config.yaml
head_dim: 64
init: "normal"
doc_mask: true
Each number is 128 + 24 x the weight over the matrix's rms, rounded and kept within 0 to 255. Layers, rows and columns count from 0. Numbers have three digits each.

# down: layer 3 MLP down (transposed), 1536x384, rms 0.259, rows 760-806, columns 256-319
# up: layer 3 MLP up, 1536x384, rms 0.204, rows 761-806, columns 256-319
down760:164098145139144136087204146089137109157085122116078160129110147123073119164128138080168067120105147113103137122126140119111087172151185126163094149133125099187130135119123160104131159104124118
up761:185152157132148134135115116116125154121080095068105131174102098132073097114113136143110156162106119122111122149114160153142169127121113118122109112123103148129141130095130162139133123149130124
down761:109143149151160113171088164134129110123119142154115118127141123114125152142127123135119148129074158128133131101154105068122147147136141120187139160105167125133142094124124150090067126172132115
up762:175143121093115143127133171134166109130066183139119122113086143143171126126161116137083186113126180144162123142131153147120162128167162129181123099139117085123099158149104135135133126144105133
down762:132119146127130105101094172124093141106123127108117124142138155131110118151160144115160131105131105183131133171134144151135116147117143108118131120164151107128109106137137126125096135119166169
up763:151130112100127138109060080111147167109142123092110161082131129157144080096134128118146133100072157156149098095108173148119147144113123132111139147146163121087098160142124136160114116176146108
down763:158147123111118168113166139147105136121107145113138105153120131102117160133100139147121125117131107104109154143109129092087140112123129132142109154172104137177104113077174104110134129103107112
up764:102149107155111082156115123087102124100118132144113108162156119124134136093114090114161136098139130142165153138155077113140103151107147126131086125135095136140142126072128118162084141115163154
down764:130100124148147127149137127122140131139132135102106127115185111099144131123106096109161142145166101099136166119128114113136111132114090117138100085155132149155095111095158098126117071124108135
up765:136094138087075094138132173167077137138134085137081126151146124116131151167104160170129119130122093068161179153115098125088118090065119154161131135140115116117139122111126122155106098140137119
down765:101148076091091139101104102117088101130139161105103129162127131170160113107146121140116133161177123128167142109110145134137135080156152103113125149144103136154127099118151127080119159141122139
up766:132126136154098120120120079119134143142121123138134164137157155132163122110151107135071143141189148113113090139106136101136127112129128127129112103118184140127131156154128111118099103126133160
down766:156121126126139115111123108123125098139130141077116145123095135149102128162142163060142127112102120138143202118125155149114102163167141133148127157132094159116101115148136138114168136129121078
up767:045146098117146164101124163124165118161108111146115129080145097162156163104167108105093090118103151136144145131166125113123111144112103119122128151114164133151118137132155161154127116151094116
down767:159107138150079131130111131129131126127126084165105170143139118165114110114161137096128171142178106108120154122168139091149102122141132095181177154136097119092131117131146128114147127061136109
up768:108131176161131141162119114130076126143129140100116134096148134098100169137118139138112129142120146103143142136133181172141128126145131112141128108151111085117136116149110128119141113197121104
down768:102148135093110146099160138113150142099075110147176149172137131101158165153142124123142163161160111126094097114137121124109100142088120151113139092164068111126169162144151103110128125108120154
up769:154129157102122152161107098132134077180225167112137125126137122113117100105140139152100126120105068142136112130151122141122138115118156092055111104125145132114125124076097112145102086135167152
down769:158144127129133149105145136115105181094091096160103136105147113158133177132129116118100146143109179092131137106097120109140124113125135148110108149137124108147160153123106111131116131142118131
up770:144102156102121118141140097125144170100076141129170130122128117108156122093120176121147056123129111111118108132129129132121131117174124111136153125107164124131121151124142096133154113117150146
down770:088104124119101146148085125136108096106147193094140144073148119130111137107111098157159142138118122107134143148120138115120129145164095098108132119172116188126115120121132111111128103096094156
up771:108119092138152160123141147080128109135089166123144103121129172139115180111119132129162152183137147133120166097115161150100129125072139159128127144124149134111147079121124155083145088134132125
down771:092092195104125130131071145175127124107139085145163137149157128082121151103104129141104096117100102172169131157182168108133213131148099124136129131126103135106091145087130143130111161124132128
up772:140138135179147170172142117121203069121154139125109107144110108149131136162070167130135115113126130115116175087114093150102110175126136100141130071104115121158160087162152145136175074100145139
down772:140151149064104121135159125147127140138129111089141100166118113169091127123150118130103151127127172129141103140129163135110139113122121092082103171124161152147110119160122149084120134168091145
up773:111124133109129126102121115146127124099144118109102089117086076149111155174132168150113123168119132113143139188143096104134099109129120117188138099149156103124108144108102134202093103102134115
down773:101112158104110113140098102158133142113128132087158115152140169096138136104124102153119091116141153150111114125146105138132078153134141150131136120165113157119130138170116176115128133126110129
up774:142118193143086128102131108161171135119123151140128116138143119070102138163156116117113125123141154153122137140113152117117117145142145149117089116120164162127122137094096130167081158131111104
down774:180169110126140151108128150100106123126124147126137103131137175121136109140125152117145137129085140163112126154133149140116150137131130108145169171138130094166151143172143111118153162124142150
up775:114151109133081142136128081134174101093097143106128129146095152121133151086136112124143147141092120134122153114129109120145152127125119105157155128148076150141165099158159101134155140122133094
down775:100129148148144136120135150059109124124121068127166099161124114147142114123143154132096122082150126152104102109163110120149106142080148124099120138098134146105114137102147130129092098143087109
up776:110145114132118142113123101095109097153081147112159145100126117152102144065127128152156119133121154142137107125079133088125120181118116139074147109137104132113143118131123146096139098172113092
down776:137159109177124126117126145129130122124142124112150117149122120117131138124111090132098135155176100150131130138147117115130110119119122164092138113169117126150123106089128189123131141122110139
up777:129178143130136082084104095151122157142148115163143113142073112203115149138153117178119177101106116141113133117103121147131168137145136090138139119077134133131115074147143154122125107157140134
down777:144131123134140091166130125158090119155119157114136169126153130086136163110146130104102134136109148109146154117109132134124121143162118121098150142142107116052135107156127168123096120109136120
up778:145117124100114089143115135138142164149091153161113166161105096130118101123121114146161161098149149123127092126120135104102091131110115098108140156141114136095116088146154155156121122121142114
down778:133141126154102129146113060135104101121124140125129124141152121133138157142144131115104085139117119127143139108148112111140151089129137127132153116149106108134138104118118102074136152095146109
up779:120090123107080121115119187147126113131155115169117123104080133182137099126132103167115089174124137122104114152119132120152131127131140105120092132147139122143099104135124131145128110132128141
down779:129121129130145101147147158116168114142146148147136078113198137134146130104106142119109125119123143096122100142120139138139134116143115092125135110103121107130205149097146120123103127140160146
up780:103130151126104096079127082149114153142128160116161108134102107128105136123095121123153159107120138128129139141174120153125125130137136140135151189113128166140111089134124125200102167129141099
down780:127143136121119107147121112126125111124105113126111142126143158128094122125125142122137152153124128118123108083108124144146113116147096159116129152080144091132073130140154145145124112125125187
up781:069125098123137120127129111146128155126117119152131119127157153120151117129131133150168138122140093133119107101117160137120114111124140126162133144167086106145094122139162110117131110133108109
down781:123153118145111143094126134134079148116103115142108129158149176082125132156116141135135165142120118093152142111114086142072155145130093149111121141147149151102119127137143133142130142202155165
up782:152150135154135152106147140141116119115138076123138112122123093097133153105153103135128146125087116140131113126143120141103143120115111106079132100112133096154099127066136070100140078144112137
down782:103166126123181163122131129108127125078159156097135140117161109097112110099123151140131151073156117147099163122133135095098091138100116160146150072148105129165110101131159108128132074150138134
up783:108110128152108102147196148082100109151098131168170132135119191147101142142123148120089140119123128127160104107118106120115129170084179163146124122158094146135134138153152125077126109123170130
down783:106098118092112121139084118103141092125153090096144122114115114107154129104149136112131131113135088137123153140104089108109065137129110110133119116126124090143121093148117119129133127127117130
up784:162118139122139164102149092128123129127078126133126114151145176168087087090178176085097119139151080117149105125130135157115146183117119113113120128104130143097143134147140156116141144074154110
down784:093149126155152102149119112150153140145163100128097123093124106137159167160081102159132145109086144150131169132115146135120120139126142116124151119102105140123112110115113121125134098167109122
up785:114139100158109132134121176110131122114163133139127121166098204133133111125128133162084161129069167108127147117093140130114113170118143134091179088152128105078118110116139129107149158109116114
down785:126192113124088073141157153075118133116100149123138149190128147111164172119133112151110119149110139115102170139100115127167135133173115125136143123158111155126128173145110141163091147130118168
up786:139110178075120134127144146110099106133141123124146102157134080142156113109176151105127137116101155103123128152136132089047157122142168116121061109113111075132121097074079099123101091125105183
down786:162093132117143167159104157116118131111135166175148145154178103092119129163106115136155116147080163116119160145081102159172151103091135095137109160135086109116151150111156124137110128124105187
up787:122120091088148144147108116155126096110164167172108111140131126162107132142153161131105178102105135097126124131118124155148144119135087145119132109124146116137127162156106112142107168165123156
down787:148142184105089149136139094140137150140130151123169158107144151136138118118136124112138125154179088140174105159118128148136122129169102119133102123154138162145137111153169149125127151132090088
up788:138134130122146163154128136145114122131129123121134121103134144123120089096135130103115148106157113119104133139160113150131140117109151165146160074125141185130144152117098145134115137107185148
down788:131121129132125113112129129147181111124135148135111139135171138164141145074139107130098103124167131119103127099120142118137133097120137131172118135116097119114174099134144151074133096122107144
up789:176138138139138153140141118089144129145141151169154131154121146134114172106148102085129130107110125145134168130094118136130150123109085121144164100109149134136097146143098162112131131124152133
down789:134132169186105095130134119121126132075120114128144185125182165141127150119136133109105172105147135112135098126126154139136174131134080140150181098129101129090110143112152136115156137138117080
up790:064127134153205125134114175097154128167117127148095102153083126120127096123117119141098088124068114155145112131134139110149115102138070126099173102132139165117154122166131163142126108153127111
down790:127161137156174148145159154104141155145064137127115134171074129147121108131101148104117105113138148126104139155124179134144114114147071101128118125140146110094139093128182122098119162166124161
up791:066108093129137118107125141099112125139103119149088177116119121112089098157147093147166044152128146090157125161106129125114157115132163124106132149122150148089121135125140129128119131133107157
down791:130129123119189106091109124113102106116123119128074112144082149156092117098114130110130143172111149066084092122150164111122131150136080139165099124132096155124131188154115102124141160085148099
up792:111112142112115155099145099114151154154149113126108094137129146166094193128114107105104089075104086166153115153178071144124144171116123145140146142128118158144086191140156139157146071142155113
down792:136130130150108135165131172115131088113106165122117148114090138144132139161116110155159141116130140107113129126159132167122112161158133103124199110130126105109147116113117103159148136127127143
up793:155136108103071110120109142141152108114143149075143159142106127140149140078107131185153142117141157157120102158131133140121121142138091139100124108149147144129120138127164110116147171091115115
down793:111083167108155110174111109118154121083085162169124095153143151098167126119167116130179104143166155139146125130046103163144138119134087143128135124134132087118131127127113132120139152077141131
up794:124131134086135138155108159114149084166200092135123074140154181115120143102115120126110095170095132140140104159159118127125143104134108100163142083173159087116110117118188084126102110138133102
down794:096117154121114150135122103101128147131137133120098143115098107121140159139148083149161136125163160124097137124098124130126130136114151134186098077130141165113107143157085116119155113146114070
up795:093111119129108169122121127100109145145155123198162083086125148122091160143145145124125146130126136118107161122109146138128124102136144135102108128119060152130132130147121121123165145113144083
down795:129096108123117113062139130121122157166124105121159115128129090126125149142120120194096093132106164096122112171105183184132156125126096150165104103155122127116123132131108137146131123119129121
up796:137135114115150133092161122113136168142110155145148167103121136109107112101100117159136156137128122128125102157149127100162094103118109149125109097116108147140159129120102139130093119150127144
down796:104156152117110143122152148100133129139109150151129137120142113137110122175146127112101127089094149132150153138098129130146150147167113093129117106103122136133147163106126171113132154134083077
up797:074158108133133135158104148110113156163154161149090104076117128127154151148159125170137151090163155145149116085123138126127130176083148095121140144146161145126140095107157073150130114152157069
down797:151120135133145129117166115135142134099141162096151150134159138105114131141102118107156142115111117152125130142103131097135116131130109126173120117118099069139078129121114163122137102091113158
up798:139104112105130148124094081179128137090144115110124143065160142174147104128111128104129107100135111092116117127111166085134145136148142073105149101145168096120142154132114111138107108174137120
down798:162152194138164149144121134101141133079114106121170106112152159110106149079165164160125136117178144108168137134108120130141108090153155106110156118113144079147071181110148130125148100112141122
up799:142138146120113144113111154146150117151128136124135146137144113121124183116107119139166132101103150086116100123163129148121093154189167155124119152106147101151147116150140118163129113099137153
down799:136131123132175122174096101148116159102087102149104099112091121130157163122106122156122141121083155104114120159094133088124129176125093072120086123085124160085100142145114142084098136105106166
up800:171104147148062076114162146095149125133155146155085149096162140117110081115134115150122094127133127127139114118138154111148146128095137117094137122143126155138131106099118125127152133172119092
down800:108115103122166157151088128138090112149091137124119127130137129108135175165142146116120121140121142118091162166098098152124100164141085159123136130097129058115138126171128142104102125096092152
up801:134085141159178162138106053108158127102133156130109154129152137143074139165108142100094135153155134161167133161142168121104128156127136102130142161149153134124141123105091128111138104088102150
down801:188108121148103172127094118128106161092120121130129116118180120138138143137132150167131118152136092095125063143090111157076112087109129121122109142140109136143140134136093099110150146117123159
up802:157128083155094094112121121119150146132145142139155128145126152177157128109115128124095141141135116155116154166114082102134137153128153136136107121133120142101176161145148057125124163174138114
down802:120065142138102107145138101150091146118116131126137104122112143151133131115109133160110135109100162144091135150101141146121086126112159136140148130110111146154137101094119142169103127158125115
up803:130115146145115106124129166138168084113120104101121141087177129162151096108157105149125141163146139155104092126104126130105108108162103130157106145129123092136146110113140143159156138108143147
down803:168122149132115128141140144147129141116152151169108119096135105147119141129095162122120131093146133106170117092138177148178141155119094116122166122121121154089128149128161128122117121157128143
up804:128162117114097140123136113163108142115139156111144125149137178138103126126167103193130108177117113140142112150137074130115142105131123125067135121144116141119103160102143145136142186126107102
down804:106135071109103089097099135133120105138125138092144102136174112165131181126141104129110120113157162155121138110136153137119147124114144144111134136121112126170102120106129106154104073162125127
up805:137121159172130147166138127112120158122097103146148120138058137095143131114114146084149131105118125115137160148142200140144173128110156133176116171202122107123153141134157134138145101138141151
down805:119120111120106129123096167128133093173123140133102128124171135146123128114172105170125171128135138137129120095132130111098126137163090138102130082061149134139120166122111124131115143197105119
up806:128083176167159138129100154145098143080118166119155175175101102116159118069140131146131106123155132144136156117104129093123166114112108176124099132115113112146164131089152115118151120170124135
down806:127166104099100152122156173123117157145120079111126141116154128141090157136143143133123164162100107084155111137142141158130116141125106124112111147143166135138113111145169150134096159125149107